config.toml
d_mlp = 1536
vocab_size = 8192
norm = "layernorm"
bias = "all"
parallel_block = true
lr = 0.00124
beta1 = 0.9
beta2 = 0.99
decay_fraction = 0.679
final_lr_fraction = 0.0
batch_tokens = 65536
seq_len = 768
doc_mask = true
Each number is 128 + 32 x the weight over its row's rms, rounded and kept within 0 to 255. Layers, rows and columns count from 0. Numbers have three digits each. The size before them is the row's rms in percent of the matrix's.

# layer 8 MLP up, 1536x384, rms 0.0652, rows 296-402, columns 256-319
084:146153110122157162144103151072092064126143128065137134088165164093131144132150167130170135115126093147055119056119182148122108138116132148127139116111097147096127145121144153111104128147093101
094:162191161170139093092140165172156145162177107135092101096187100140112123163060146104055151125145140108127108104153177134172122091129163107101133108059174098117140119129124155128110125110097178
091:142149122154132111145154151115123122120094115098184181051133151139134096157133136174094086143086075101175133149185102140178110142139166165151161182067118145123196030118082088082106155150135206
094:106113110181168073155153123157129108138106128124102174116149131090080148133108117110065116161111136082136073157112105126140085148126079117118146089058135164105095112118124154105130183117107107
110:140164151124075164152154091072142119111113163096152153097156087122115190156105135082117156157105166144125195068141101106125104193150139148112146130104124144167160142183104118095106176135143077
112:117172104137192162120079124127184099129139135159142099138150186191136189142097125181141077156171137073104129126136108072087154096134187086071112129146152135145137081123106164122093176097138112
103:097098136130137143147147070130107103081137139110149152155089088139160156126099104234108108167107089117122096173208078107137111185107127163136144046102088171162119105150117076128104116148136100
108:112162180084085182146124115112140100026111106118110151102157097167150127141144155049105168119065113100143133020114097119076128149092123131125157125146083113130182127058123125160179193132135126
109:152169126136148190129089097137204119128102179144089093163163121097173149169131148170132142084132115142154130123183124105116041146091138125061134132051205169203168107129166112113149121106174158
098:128125134076084135164118126066195099101093189155103173096079148117099140176106107125127102112086091108126091116107095135148075115162216168109188098106089134170194180155076105197129137082086093
095:126098109130196104178042115106113140147113163091104156134168175125152125139097147131139187095145180109101140122150129143154145104117154173072138117090139129115122193124125104157120075100152122
093:179138120156162144106057111162108145167136145104180086119125087154120145151098160162113185110121084092125136166124140040145161071130074135108174130109159118141166201153115142134132139125155132
107:089167165065177189123113121068100088108115084124098137132101124069072134162146128168122074158130032129096117062113141061082127111159127139113147108111135173089151050174096096131142119161174142
099:150149152167099121128081128123182157125127178144157160135121173127162153084170181180127193124136142144107146047171144072119090102145148196116150136175118140118101137123102084172062179083094121
105:149120149166154150130135088119110150057123137151150161151185132142133122151159147164126150209125126121118146124122131109122131154132125165093163174136104110124180140110138130142123172141154089
113:145136161096179085108142111163094113068110174182178174071115137122124117136085096117055154129093139177143095121134120070152106150121088093073117124161092135134172102105114107096158147186155159
099:140115155068152128104140124092154184112151121123169126111108117126129097050151141158110173153005149176163119108160132131162114160146099126134132160121122101134160160088169100092100102174176086
093:130116142134182179220141147143132118109106121106099125173148164109155185151130130097121132117141174072129167134056190197084123086173117171074175136107143181182147170122154146144161140139126077
093:132089155039123204106043111122172126090132122151143123105146110108113074150071096199088104179097101101101043138110114098134130204142105135099109131118074180142182160137120123134138136088165117
109:105136166122128137141125159113109165089107150136124164127125134131069129152063114137092148134153146113103072141095132111126148125115094182106128071172116125129085134140119124154137191136098096
094:086132160106105170155080132156120147146116117142112125192113122084102130149125089108098086127093130082163184160121128145094133106135125152053098144112130172160132117127080118144128137099152104
100:144087108150083197131045043122118119070160142121103091093133097112105128157140122124117135155064065154114086113153188064128125138142172106123101103134090120148151155098082133119120113127098147
101:102171136077243200099092113164113168111046148143116188107128158112094180123120157163090120149150092151148101154132155130118113189119109112139128177128155186126158166102161154151136144119153079
099:147136125152087107123105053157169178219107132058142146125128115084089124159141150101069142087107181056140118131108132112197102118123137045131099059117142138146136106141114100096049146097146145
104:126113143124126131150083175173199083138099153134151131137139196113136169173051133197105123103111126141128128151104116140091110150128158149150164169112112181137176145175133138092149119085135094
091:122097165140103141167156124129130118120120133145132149124117116127056154144120081123153145126115034085153143155095093076022181125209090139046153157097165121137147145113079115123111145071135152
094:150128094153087119114135089136169119067079180096103146094130089128113189095144116077128159152092161154112109148146148146088077159116133102188092100088127191158123097057122156121124130159129116
096:161207137143086129100088157136143188112145100180185099098160107098104105125114016107112115119084117160109158137173157166153172144126131164088115105110079153129144163149116145163098090139192132
090:074094160113140121107082106112142143142151169155186109146164140167161179120092167094083142168079093155112149058167138158141119099130118136104075117143132128103130106073157144119133117181205139
101:123101107129132158114153132166101221115081135133115127082089191077136154106063086130144173134047145105104125166183088129105151191103130116137112177109134137129117103100156108144085138113106075
103:112089138064162120079142109172101108070122139157068083162134083043130208158140173182151121144135130123143129108100141136141111195202159130090121127160168100146155096138133096175089124156120082
092:175167156101132114101077148122063190112134145165190108130184130094114163125140077121119147079111127119151094125116191143100145108134144143071079136162168126173149189125103098164105124141157106
102:111076157144153179152120089167135086104075137150117159157146126108198117130082072072142116119117136118157128062172152132095099115162170125125110169100148158120108167027146082048164163115100136
091:109123130145133133174061126084065143159143166126087114139157195127051121120134141112110186145149168112134135142167175099120159132131123163000135055095158150150081178138106099143079149148135154
102:123118150138179134173121163150124185132083135055187148133140140115111119080106123173140118139142037102080136106157142116107126125187074193112192151120110100145069081101093134136172104153142112
112:116153143092112085149121144108146169112149119125066130115140169072108099179128107160131215119094122054129143122142156141100167116181133101117151096113138152074145124154097124173126154143114108
108:171161133111084099181115067163156096126135156134152131103150106085178149114118073125075152112121134105108125057126085130124104157139243132080152088113230120128162093134120081090064142155155179
098:166126114139153159112123126128150125152053132100099087107178176118118134156098115097164141109080119142174144147112098121073127114140118119129121088078109107133117174107184129130123144109146125
085:151132171112137126180111098162166132075149135087150147112138135080105161107071065144078183147076086097122109133088079133172136122153101136111164187143087086124109082171062117142172124138143095
099:157101219149129106150107150131116156182093187059130137124239125073110165103071095152129141150153086170092121098128090120133162141144103169058078138088147169122154121127098091125109120110175205
087:159109144101122158111066135119146157138139146107124134136153191108127158183110125106114144115129155123134112105146165142128159104125120154136124148155137135200133109127121128146107163084105125
105:124133157112147158115129152129158111148130203155121126140166131087111170160072166198099150139132099126144105121078135131131106141151158127123156174162106159126109159166124150075142089078138129
100:142146111068150111057142089114116143111138095128179113080158154126152159119067116153097135119159095103147116142175094139108134170143172157153173101126136138171112119134117054134141148106137135
099:078135169070111114135080136139131109138082126136139099183147123103188135135070075125138109130107060137160126132161079114133063131176147180134122142149081136139192124114093126182194152149102071
107:097146098135092105117125146175177148151109146135192128147106135145082085124056122102124102129124084087148143097175145058113127091180169125117153053123154136123189177149116088071098119089161106
107:107098178130124172157152031115078135125127123135098123174130120146081101107146107120108161180091118143150107089153113095096097178114161149105138071129096147151085126096147041120111205092139134
088:091204164160108100151169124172118106137156155124147080090131126081130144165091098157182128101104093113152140071122122151141091130130168115144126116114103130145085133157115093095131105166138131
099:172124155114188128127117092175122091120126117195154122079134179131112156178136147163124171146108118100089114093148110120159170146123127117105215170063155141103133126117112106140097147146094139
104:114145119093129115071075110172144122135143172086154144164105173122151175120112128183111125192115118102077130149142084089144096145073169123125103095144152105111140145170158129148119135109088120
089:110110101151150121144163192184154141107100120118142122168124107146173090152095130142016134169172148099151130112166168199127141109181143145158151105143126153097143121116095146166139190113079156
091:152096117136094155119058122085116109090101140115141129125153115110161183079117110111122158075117102172096114094118170092172145181147100178088121182126142161204118136081165062186125165089152115
092:125164152162130192153111103184108113154132141142143188138104165076110110130097137103162110106105149149117116185072140185109137154105156111123121154155107163209156138089174105174187085111149074
097:131106178162075114135155116114139105084126167127075134139157133136140171154100101128085202054095088142125140144119125092135106145146065147103137106115170132120154160106144102208084119120066159
109:176199177165187116132119129133120166128106158122166153126158161115011088163072066212125134134090084117113154159202169114147087111149171134095168127132120073167053100180088135101193127137136130
109:089103120121130119108094109167133150148120129060084116099121084135146105180143094064142117144117154100098132106113138129117091174161178110112125091096179106143142147121090132076123106120141097
098:102153090155082163074167130116075150152148189131126183127212131079145111077079104063095137118134137105142166098130128160146182143166126119100167094137185143110153133152139084139101120168161135
098:150176147110149152174081094096108116149118135144149107097081189083078136101108071180133132130102065168137120133141162139134149123148122147126167109140034166230160115156126110164102143150175064
099:187070132117109143117146117146178081145120111132181126079123163103098169106155127092161169125103089133067107092124148126156132083113100117135143127135105202159203127129053196088118139113091157
096:117087109158128095104102139139146161188110148181152094132116182144097155177096130142148117151123100130144143092136097127168140168184181108129139137150127145117119126077196107152080074075112083
103:129110227120169121095174131219157134113137142117140073092155124140097145076142089102112131123134155099119151076117105087112114131120082128125136156159072195143126109162123097109150106058144125
095:141104123159138164142126082071131146145138138192105090180150137113111099149086117118059111099124106210088083127128179179120117142088155157073160139076155112161117166102115108092136128190186169
107:139132131101128155142192158099138160113107113126157155154099130132120092116077120149141132135121119137143102110166121127050079091173162133138164176070130138111105137149164127172102194133125122
102:117136121092141125131106133117089163115134118088101180106119117090097112097114058113126170093113128115141085089163095130157126163181060109033122135109087098164136060158103042211129139114147136
090:198113119112125136155121129165152074119146144087084153142163060092107161084109119140126139122138097097069082134112138126091108117191086157117115125124086135132082115142180147079137132173129085
112:168195109161147168156073113121115104133156120039156165158095171142130166164059151081133190099122134121101172108123089070150107144124171131108152129152096131122105152133132086139149089093139080
104:128157149146145158124078157195135156155115138102082091047123120118114127100095110122090097133091089134091207122152136117104067116147171103113157142130184144126139149125068116092204105116134155
101:160093162175140156150112116122162134141090121148076182163081198116129148151138146138115097109118123147133121167104120155135075142176137127148094121086129082144107174143156130126136099128160077
095:170128155118156196119065096075154137150112087100153118099159145114129194131137102162168137177092077087135116078146163126102101177206101132112130111145161097157179093148089044182176086102141076
106:145152138105112176067142111057152107116060194114127140080148180104117158110162141093190150091071149146061147166091124107127116221143144104077193125092105143166106127087120111203102164078146132
086:096137182094204134170128156141099109093101178137113196158100132097106134119136132153145166093119099146126181125125074051118175123142133151122149186180173135124117158152078139095144072100138111
092:183125088146111128134093148092109071065126126091129112109111131142136093136129143077149163160187156167085138143112124122130084124090148233068136147106161101152055160150068110163091132134122121
081:133101091135184134137109137124122133129090130075103130146177141081100108068184128137164128117163162135126123145161190117105144151170063159132134079099170111146088107121122102093188138152147075
114:168157125078071089153089116137166215173098126149126124137131124108049144131114156155073155166097073090096125121156178060146142126143131123126140155154044103174124114129139108161102146168166113
107:164167142109160196128123108144137129121092139092108183121158098130122114168101102146075112077082086161083116076118126158158122144169073113141168107067125116185138156060127141050130159132154113
106:168104198074199137081147119107163210156101149137124109091134122062103114098126133143098183157149146182104064147168118156162090162091147108059165168087163126103126106153123121114098139129156182
104:141170141101116142137137164141126159132110170183110144097106148147118136115078073106099128187128037077151172134139091074099150142097139145079160122111139143206112139112050125152086141107113085
100:122157167117125152171131165157129178106144080141124156134138092153186084093038115135056129119063108140144127090144114128102136145164077146108166105156156157162130067128118057167134166133094066
100:178127157145161121191074109111164149122144105074112093108150108126128131127094084126121156167079119138161124079070152184124104149159147159036121145165086138177113158118076103153173117111170129
105:174089134219142148191110135113128196177117133087148153105096095101045130088194082103080164087115130100066116104165146150121123128162136109102200098111194150144108100081110092120117140151139138
107:117109139129111158150185059161138175133118089146142200064133117072105150095108063123067100129100097156152156165074124140147146183133123138121114105092152132157112116094136109081188143161193177
100:192147117084149114104187199133066087124088157102113118092133168125172074194100127146144124158104121144175109103097129118107162153158127164121110145133057183140178099082043147185111156128138112
102:105095104109106133195087092144167152181124097105069137121128140115102205097113093148155141152151096145154109130112120097072134156077167110122100121136132101104154125150163157055052130139163054
095:190139147034175152159137110098136094124146126109159116094137073071151124179102090083120131148074105087114126078125092137157144105161119158136126132165111103062107118100111083116126158156148098
090:186171137152125183143155076166132171058125143138168102114162034129076133094104147106118116087117087166092108097158105027160146149148119189065167143122119149129126082141134119141089119143126107
092:100156118102091154172085118110132107140126161130163116144129149130127136158151151139159133129134141148130129078091143108115129173122080179129083108120112164173206121079135143106114118111142127
102:143123122118165160173137095098130155069052156102152130089121223124118124161128115149129151099095101117207155144132102118128141136155104138140138170111144109214080108106145138120146163099132087
098:167149085131093160092061168198178133074142160128110117087096150083136147115093138120111133082162115078093122124104117154063098135129146089134141137152129173108135104110172117129154158093161071
094:140147150134147119169172144127103134111101159114117128150111170143114123157152140154156080112096079097105127140140139178129106115105129108121124095135147138174076122103089089160141137098143071
105:164147086104122089131136104114112152077109123135130131142164234105083141107186117174113122150095110123155096122095169136083174127172116109137156139134111163062135089178133122148088131152119101
087:138117187158123092151095090152127179190108142110119172097159146133071141089102106136117171109117058163080129164154155082198129159183146123106092103166139153121153145110133143089102139102122116
089:198172102110134168131115036095201034138127187106156093118116080152064163136131144086133147165118116095129119139124127030153129164123110151135090136141103127118164053080094136165094106085139151
097:159097124161094137172131162075149175147086187104125157066140120094124193144116153147137139164131118137118094125161141149112095135104146158142148057148108162088122106089104129100193118128119077
103:166111137135192112132122148078185113093102099132162123174129089159103151071139132154118180138137094091132160086118104155078099168162109125133177170057073125125166070121128058130114198133177096
111:183122143141088125105145116141178138067070099138095132105168124156098139100112116131150175152065118074141173060076109118161135174136084117107141171108118128189130103139103047128130121127211055
106:132169242127197153105102127160114187101102109129097176151163123095053170145093126207092111116111097165135100106101133110117083163176099055127130171154137105137083114144098090141179137151131063
090:151135156111178163140100146173121073118085150141068129122170144113143186163149102136102160176109117142124141086073145108086103131137158109119111106123121165137107155132115124144073161167065095
095:105126122093081187177116149082096135081096121107109155148114188143125121134156068088171164153147108117141178147132115141128101112134102114100128107090154139199097105133141116131097147099151097
107:146217226113091173114125179118114145145107133105107102121155136114144148115171119138086144154096140124151155109175083150101075187103098119065168177095088177137142141113140144162114167142137119
106:147172107144141091104121049132173146127090148110172098114123160126121133128169150173123162110121136152130165096071116101136107142170132137115138163116129126143123181069138064061113089129164073
105:091156119133129135086099071106127150114138149118086164107133081108102110147128109177129127159129189119124107119179120120111057169125129116113118169142078137145144150092105050105126144143185083
084:077166194094136204086120075102107139111070193073148171119102142108125065068172065166136147091115082128123187154128092036146189145146066141093183045117118111178089127128041095118123129114145163
092:147116133091147107079152111113132103080154108133115178136103092074117180087148094108090192120102095105120077162112151091055130171164140147158170161102149153091107098097084133148112234173127085
095:082116132119208131159169122163093110096068091101081153092133143105192137063156182187134072125099117084119167110192122180114118058191112106103092168125152135130134122086143099152129162136142133
110:128102157145159180103060105092134194126134206099164072133154100088104120167101080187110114120135079125098168137140201139125132088176165068076150146114137119076255085167066106166196098161125162
094:133151173137128174174135114072101116085113152121132103086141077119123187106092147063073170098113111161134117121120091140124096171160125168140096136123122120196125118140073103104108146130170131
098:178136116109151170125114104165135151104080101061058169101085097140107151130077105139131161121100081109191156089209102126080095128176146101096164154095097103175140155118129085131115199063153088
101:103101146107079146181087112114157156130119104153149115127207109118092139174152171101099186114082137138126148138158149130111148163091103207080082180064134136091211132104146135160114088142106155
# layer 8 MLP down (transposed), 1536x384, rms 0.054, rows 296-402, columns 256-319
084:076102119097120140162134112222165193177079102160104055125105123127150094090102137124095159072124169119131126163159097102127142093121140089081118095119140127124120137104100135133164154135148147
104:105084118032146123152142071155121126108085102145162072156060150159179135131175074177121115112071109116130133074087106082099116157145096129181100125110098139101150146124153127179107180119125098
091:107118131130133140138159130092143125111102158108098136143128078107154132095104097106199131152136150096119118141157107127119128105138124148146080097123083135157112230159080105132123106158155051
094:164113146083114159071140136138103120157147151158112139058152124075095115160125102168100192107133138074117175141122210129157120107101095149125147107146131153173124109099127106178092132160120163
109:118125142108145073156150163072137157160145129154184141124105112102174129132132172138110152037164103115088167150141165120100138058152174108139076112211123100135126074161103166144163157102050062
113:139120110110126186108085152086123134152085122135111089181127111129118146173118135170154122111104114123135162152122158166111147117156123091125150123136164111131160063136152151111143175108081150
099:156096176140161112118112099141103106121152186182186122132102158088140139133118080176177067149197076067183148172096125102080149092166151082107074062095085135109136089139076099108146124176142143
111:127100088157200147095072138162116193143158095148094137143064105084137153115147163144123100127151104144150068148141170072201130108130124159123084133095134162089127179136135136125079147134133118
108:164120118108175110088094149110128126155135161179100072132142109126162132145110167147116178082063107126137068185134128162106128140070127155131160111119209133098066114090178133150113110144150150
092:111122141176126134161115069126073144141161162105152076190124051160098117190159122126174137167163166139131148053157121094060086144125132096135139115175128194119096074162181207121156147145139180
101:066128095101124137143150128125149123098099112124178061107097077149110133119133135134148084096050180152110101085159095115157120160109075131142157168067114140121131154068143129067224111129112121
094:064119142165093144066109103129123101063156157119095161128096087100189084114159093131088134127130126127120177177143108184162123165132160086105116133110106142170083109152119078156093115165078139
106:182130120093147107061129135173157144128142168148132102139115120110183147160110109128130118130178143097129087119172110100157121134176130077154171105100106069088123107150142152129096115166148166
100:107106119160107094154137123128084113138125135105140117127152117206149074122141124189149121110062012106125121130151145128096088129102112139173124122113085131101113132150156120124136121121139097
102:076077124139102171146075154184192111158164076095102119092168131117139095116140095194099166132096155191132143190129141126141198130108111172167160123087090145118101136092131137088089167143102111
117:088135120110149136150147125100149177125107071194153100169111077082106117187125110090120081094140178168167123117151137147117108152145114119064072220085101141102133103146107141156096185138086173
095:137144101155093123152094079119146118122172165119104111203079134105149119097099096181119136154146088099157154138134103113157150198165111157111150155146135140125128165145144132103156186147131089
099:134171070093108131110117077154128120099131163093154065039129179112075154126100160148162096155058074125089140111116106086115116157080094140136157136177107144146147148130076097150153077095155212
090:118133099120150077179138103153078101164179145134119116229162135098192166178161142167130141087086160127163136144034206162095104051183131084106095112187111117120070150082076130134152148182154082
111:135195177128073093127143120145133157131158178128157182105148077173128124084110079149090136111164097115091125147169149115131127167089193152123131137081151138120062135110146207084153114112152198
095:160127112163082103082132054094096117138192108167155085132104081073161131129137125108166153177143123141159135150110077125162141098119131103112147154152157175089186086145158088138096110141181148
094:155138136140106066150149079134142149119155151172129087138183133116139185183131149123133101161166106136168105118162117139177135101141153049104147168110111135137129173154099126131089080116173154
102:131079159135093141149088113166076143122188154130141096140162135135152083119235154072092123177168170087203045100166106140115109141109113163171106173152136143092134131105116145164093131093144116
095:125111112123159164134093223144134143116144127143092185160101135100119083134093113156084132133076070140107152190152094148114141149123123135146118132141123077160157101092108133165113120139114096
101:105077096154140156087099141156181148143192155104089124210145119182115133154090123091168101185216142109176073087120129193123078114141156142114110093153115107144097126094157097108127132096139077
088:098174097126157145119112093159189106110149143131097111106116079043168146123105221090130088132105168181103157060137098122154162197129146068134144130154161130092100144133157148143146079094129102
096:178135157162121093056100096050117204170115122142097074140090131153134111154159133122168105076150080116184180119148184122118163113111123202137098146120136110135078090133151098160102088130131129
094:157128164047125155145109127176039165167102138066110116148124115113082107134143207098170139113187148153132086141112106094107147115085154104094103137098127133152112102160097128125105163128082147
093:114105072077152196141177100203138057175100157088106143040136114121128084166184119158117153124165153113159135139073119113122131152173116069160159110047100092139155133161106128188112178103058147
100:152154151123131123107153078109160122112121108127112182138109150118146156146037071118123075103093088170167158117135115132145119119113119140164085195113075101128143152102142127107127094155174116
097:128150152127173136161109119157143103019130122088111104155089196083129096185106122078090187112081160155127153152182162095085161127122101112143118120155115097096172151131104218141103149129134175
091:160169126114109125119115156143167139108132125150107076071063080113134114186112093137151128172099213104127131074132101131115120139141167172130151129086127148135144134126174166159146125075102175
104:117179127131120093145139085108139118132155084184118178135141116174118123131103127184034134161089089156100109138113102139154164131117082155094100137142193126152095135161116117093151128151115163
089:109096119164169131085116109092127148070170143155093159158105114101151149120096194134112125095070082191079113124154050151100119162111152169122117109107136124076124113147180175082085115141025122
105:109121133135149146070170074101141128125176188162153117154130138148076065129165114151125143151161070189116178131216107184179044134118102069099065084164143114162167122169140164135148154183121171
117:114142092124125083082173091126164197155153129130070114132171140137106129117140079180115116102163159127177158105154163155116144116145099108120168136143105154096132163101091110120182105140111114
099:127156111121165094069166065167106063152152150070169099185111116112091160158112140084179161133172167086116153126101143189177135129132080094150094140099120135122131128209119107063131145095128097
094:116119113135132115047211130117077128141155194087168098113090140120125169139154134088133160120087111146200164128122121083116133126097168138137105141150214115107144151120132106138102096077111094
085:164160166101172167160144106154153089113121176091141130129169152048098216132120055161151141140083059079170104083147150068085107142161119146105156150142136133169124126138093090137155168098151129
097:102071096172111162118130098157156162153113092166144113129125140204137092081092151086131101123138134036152184143132173113097101066134140145129106121108168120077096082176160149131082186135162109
092:085068092087184135155120128120095116089139100106159070121095079123140109105161080100191082122071104070128149140087094111094108175137140171137185121139099143177181140177098155157132092121175158
109:104168112120094144116172119159124130184127164112146126123157088167101083166110181177174146135153178133099164051116163108144102143138149118157147114143172110113073029144140134100088091115142048
095:128109108098130122102114117094149121114095168131119119088126156109107132108137103126145073140136120076146231152099118171115102153122095092175101124175173121131130126134160062135112111133057094
103:140110121106098140147104072124094107102154065157115122122118130154079089132188161108069165122076169129132140117109087078173180178113102052086180111102138146183124112123169100138066072146083142
108:108159135106192139159151125128129101120120164104156102149160114163141131081120158187164049150148148106148106093128157149111151135140139167165068157119215133090111097141215102128169130143151142
105:098116103106146133158116132131128114159166154159117137144149106158156089171175158159173110150142097117201143142083116134141118123114093141129112165087122073114126168157114150126140146128169061
086:143078103126122149176108128145128152117120087132113126153076155150164135113103154102065120144168201122142125133138172097095146112113138139151151196135145188126164161083067155109079157097143124
101:165165114117127167158127178196167089150135125083123131155130141111176124154144108121142115107128141179124110123162099083107148101161101172103107159114140107103127079112115122133086126132155156
110:126147159147142173153171148127106177103138097158098133148149091113152071082143134087126143089140097145155130094084158164110104175180105106166188165146101157142157149050091150133213154156109091
088:125157144141114145078133067076086126152176123158117115079130131108106162130128126160230142131121131139073127153084116000114044145128120097156119080081161135199109094156144149148152099158255116
087:148132102134108127131119124147177171150109151094109086080154131145077137112143108161120135126125123053115136161184141099170130070155125115131103154111193115123127117118148160138110148144123170
091:086142100163142080107195160138106104106136086130104170170121079146170077056062081087143105124107126132127123103102121118128108131125129113152102181113129154122139128102141148114156080105132114
096:141120091123133138109118112089116215164169153070195147138135076091104124145158134120122150147132131100109180128044137078128162152134107131104120140174145089137125122134131149110106136152139096
101:152055086161125094158144151150122139159071123109122105169105130138133107094184088099193104092104132157157159116094109204128148116136079139163137164135084159097142115120138140099137146095111145
105:134125128158062093175116177156126079104151128097155148151091145114120077151108164105121169128171085178179147141110134120126141141099129132102129108130155125062201129161161154139077103149151095
090:119117149167111070147123114115102194196123067078141115170112105184127188177110123117103141137154143145103103122162106127079117163163098123172144133059169105091132107107123129163082114134122149
091:144135178114082125182157178143063107103147135135109082103107162201166101078200161128143184117147155115130111111189106084089179094114103111141129125152096138116118147110132144127171162084147082
093:097162123124126090075124157109105125088147105158132136162182121139138118120138147112134089126165192129140183148198129087164146153170081112120106159144163106121086193168154132166128109173137148
092:138128144111030123116084108151140158126120138132132157152125142130109114116115111133203129107095140160114100124121144114136175137064049108103106062060162085129138165096079154088105112130120133
101:149117109143084192058071128183124138159147137175143121139160151112151120187148153095091141114129134083089137092135174131114102029087169128123144158118072113134106098108125118118116104126100181
095:143137090088113178144090161146106035116098099126129122118129200107203115144154152144166142137127129103116139116123124109127121129127145112083106124145119131099161149180104104181154094124058166
107:139126126145188120118130123108163187091141119178117187229128121133080107124097164112154136135141115106089060099148119115166110210140164087157246132089137154161109173165168096138129160133090120
102:137171089175129054137071142133181145117152141234091095141113120164177099150149168137080097154154094100194074131137118168145126112117119099122142192156142134103165172148119139106068098117175131
087:148116204119128147180098127098167183135156144144202133111140099149138143102112153190123107095172175183132168087138182166134132174112141076032119080117154144143172158140069182131097088134152139
125:104182166076182072137145095146106135182123150169133112180157179119152134159115088153142157095118119101099168112165083117108131108094173083121102148203122149134085154185158137111124130127114118
106:131088124129197105092090121164193133130143144160112144103180130167146112139079110111069147120116113170136162159137181137128111103148137154125092128134139110113106144161093081127185142110141111
105:179167112071102166136128110129124131151167164074121102099187153104108127159135155051144186140111169119103106142142150163109093119129135094113101202155127124103132122105157151159107079080107157
095:131124096164174119165150130203049113134143123188074142177130149153127150150122091122062138148170184150143122146153132081090097073143099161148099140121142169163162103179123143119115101136111124
106:073135164091071017151125105097084143127128108168166097144139105136138067132162147086144094120151137118117143154160183124155106128141168119049092101094115122176132126146123173119106098164142200
087:143117118107120140109104104109163148122155134140133057089116126101220113153067104127078103107125155137088104120153111132080152223137147181110140115163124078092117141182172096104118193104111128
098:140130126134183139139140162170093139135083113118152140173147151166161148126099141088133124142149123141123128126141151118079113142118112125113145152140110146124118123127099189119129182150146118
079:108086135090096078133155131117153159147097103155093139149095088170109141137094127106135139140140128164170147130112067203153098110160175159083094200115104133091156172156143153120076115110099165
113:098103127149039149140119099175123132126097130080115142198089134150097093106140062136119145146174167126158099178157153089174122146095087128127173088163072098164055136153106130133143105204109142
109:133167099130144077141096090143158178091146174127116123136115185109182149155148157146132073094040094084052153134158112164158102110149111121145137124073105162174114126120118145108142161076132145
101:080133116104138092101082131119143154154185122098155117154103149158111054089100121149070116119135139101115150138127072173107104149120124063141173102105157123078128190181076200139116106200135171
097:095115112131095105126149154187135103156172117164120143134140169098112114125113097173146182103113140105132130136154108096163136145129120048201113126139110146108118177111140131113161126118100080
098:079034125108129098183103174114048158236082075169094121171154130108149149118134116147172153048095091137104026227080114120117162125138116148149108160133164112114119118091158148135138082137150174
103:127112104153114094153092100130141132154172130079129155145178144162143127067097118181162150109098102156097108120106146170140087085131136120140106150138110153137099154143107139123108108087153179
105:147120104107124095085076093151124110140152183128180108170125125134156158173205108137092148116144151129076124184108198146136093137136151149150072144189213147141131133206105110158191099119186198
109:115099089087168135127121153130113093146167108083160136149154094039107050099077142098137124147048122133194132137153123102118107185125158151135171130108122028097127126103121133146104074134079080
094:145120206101109123124112158110139173183093077117115100185137112130117124080117112137147099121130062162162163137135096167176125119134141118111132131134136108088135122102168083101128104128139152
102:104132120083121104077097161123165080144107186096155110095154123100181056139164057121070140162121141106142098143116101211162122125114067093100103086057108079157178118163119112102181137091168117
089:106141124088135104146130117143174147155110133175133095120127054150077127138157084157147115132134167132147186137104126112103117125171078055135105155139134190098132111128153130167151084129146104
086:154163133177158111140162161140171040129132097118128121097121064136157093142056101101066149182162138195115137149119120151076091086116162131102096123160202053114163124125179147139161122111154109
094:140143136143159120084168132214109144159126141076110088038152125134096171081087102159167162131152072129142131133163155150131156123157157091117175109147085099102115136173093100157162143142105116
098:133128145128144132149129153074156144114146117172050122099088169147143157136149125135155038149130087109150104120174135139094062075124123147175072128134083130142139188087137159134144096191078109
086:128128112117165130129149101113130131196122113130147142154194134136150171097085143141156090092062147155129164139155134060126069124143136122175094093094109120147091196149122122092156111206158130
096:117072126122117141138156124109117107161121160204163081152126114094114121122124122145072088056179138125150083094157185069076105107145133187159137115132132130141142154142181155064143120132133176
103:156101099155121055154164104166127133099113161146134126110101136208125164133137131162047109117140091157135144092151064167143102091173098114150122163142143176100119100150108080131117112053091140
087:091147056140110074090134190135160173100120108180070097102101141171173096117122083110087159173144115119141151033179127198049101118122197142117180176114131125135159157112135154083165160152089151
088:074087132120152115153165128218068173077168097105137058080119125132166134123046095122094150105129117093125079139178083161093102103128142120099178158110097083143103134138131113145138101124079146
098:122110121128102103136138105089090145137110132140153091141094118092200110187183038111171132155097136170160091123119117124104157123126137118174103127156133154149120097139121087176075144150141079
105:164153181127186150151184112131145161174143121135105143135120099161168104146127118143071078137194144128128115115110188049107172119117108153101128118125128184177090136161116160109084130151123159
121:148115144157090086079141125130125145101131131108103060057137059186163061060123118144096124155057197065130123128110091143138135094099099108087130153126090103141121141122113108164130159165177145
115:117113158082187157085125102076129146167068122176120102159189079076121136161151067255188058158165098127177146212120119123128156104110102134147193150135186151042099101122151181138160163094137122
094:128105102141182121162111106123147152191159167120182103077120135133113130063108118153138071124155179163143133079173124107143131157116109103131153160143107108143120147103103101137140094065184114
096:110111101135126149119155156060128112121084145125132126124157120132134113171128158131127156136139127118146148168147187131093122140142136142104132124126136091117195122115020135085150119088120128
104:071141109154161182161139139116087108127145155122149096162126105180146181120142088134120071151146150134109178130102091209140094072145084127115137073127102144115081159139104112139145154155117159
100:129100130149130115120100202077132098134185136152081180121126095162112072153111105143127115191180147157130137188086139112164159029111119106054141154147157082129173168117169163066141079136167127
106:152115146150142067096162085105184079177142150142134129086109135093137114124142163084125160123109136139127135115197129103157109098073176124093075137104047123099179135143100078096082125132144143
086:184089173112105139134157136118161139180157135167088084135143112147182150151114147130106110170120167143200071126128161146162081144106137154112127207172131156092109141171165097088168081111129127
094:108173127139164146121175115074156140111156104177097056118150133080157126166082125134142119129135108177158055110166113121146127082137162103129144144149048143171130127092078143075190158137125131
100:096114139172059116106101133126138116109152160153203105120127136160108154127118126088045099116105140110071113104144126095154145191119142136152061125170084191123224085098120133109081104127118125
110:148134116144061121106138115107127144184118158111140145139123103182130136111095091127125114141149152083149140179135093191102098079152119106094142131081159142113120122174107115117110162122157082
096:146192135117130125064162159127127127161117110106100116164154119104107137140078180179090105108209168095090161100093120093113176130167146132097149076086159238100013153085177190149099115128107103
097:145101106119156111100120145099119127075133148112114165098141250118150084150163160133079132139177125109137110127152115098104097113102103152115131166110138140152114154110167170154150140132141139
108:136124071178176088095110142154149121140106142142131090219128129108150106107177168098152145131174052144133136164062110148131121133143185152158153094112157165174211120113131064115111123171102066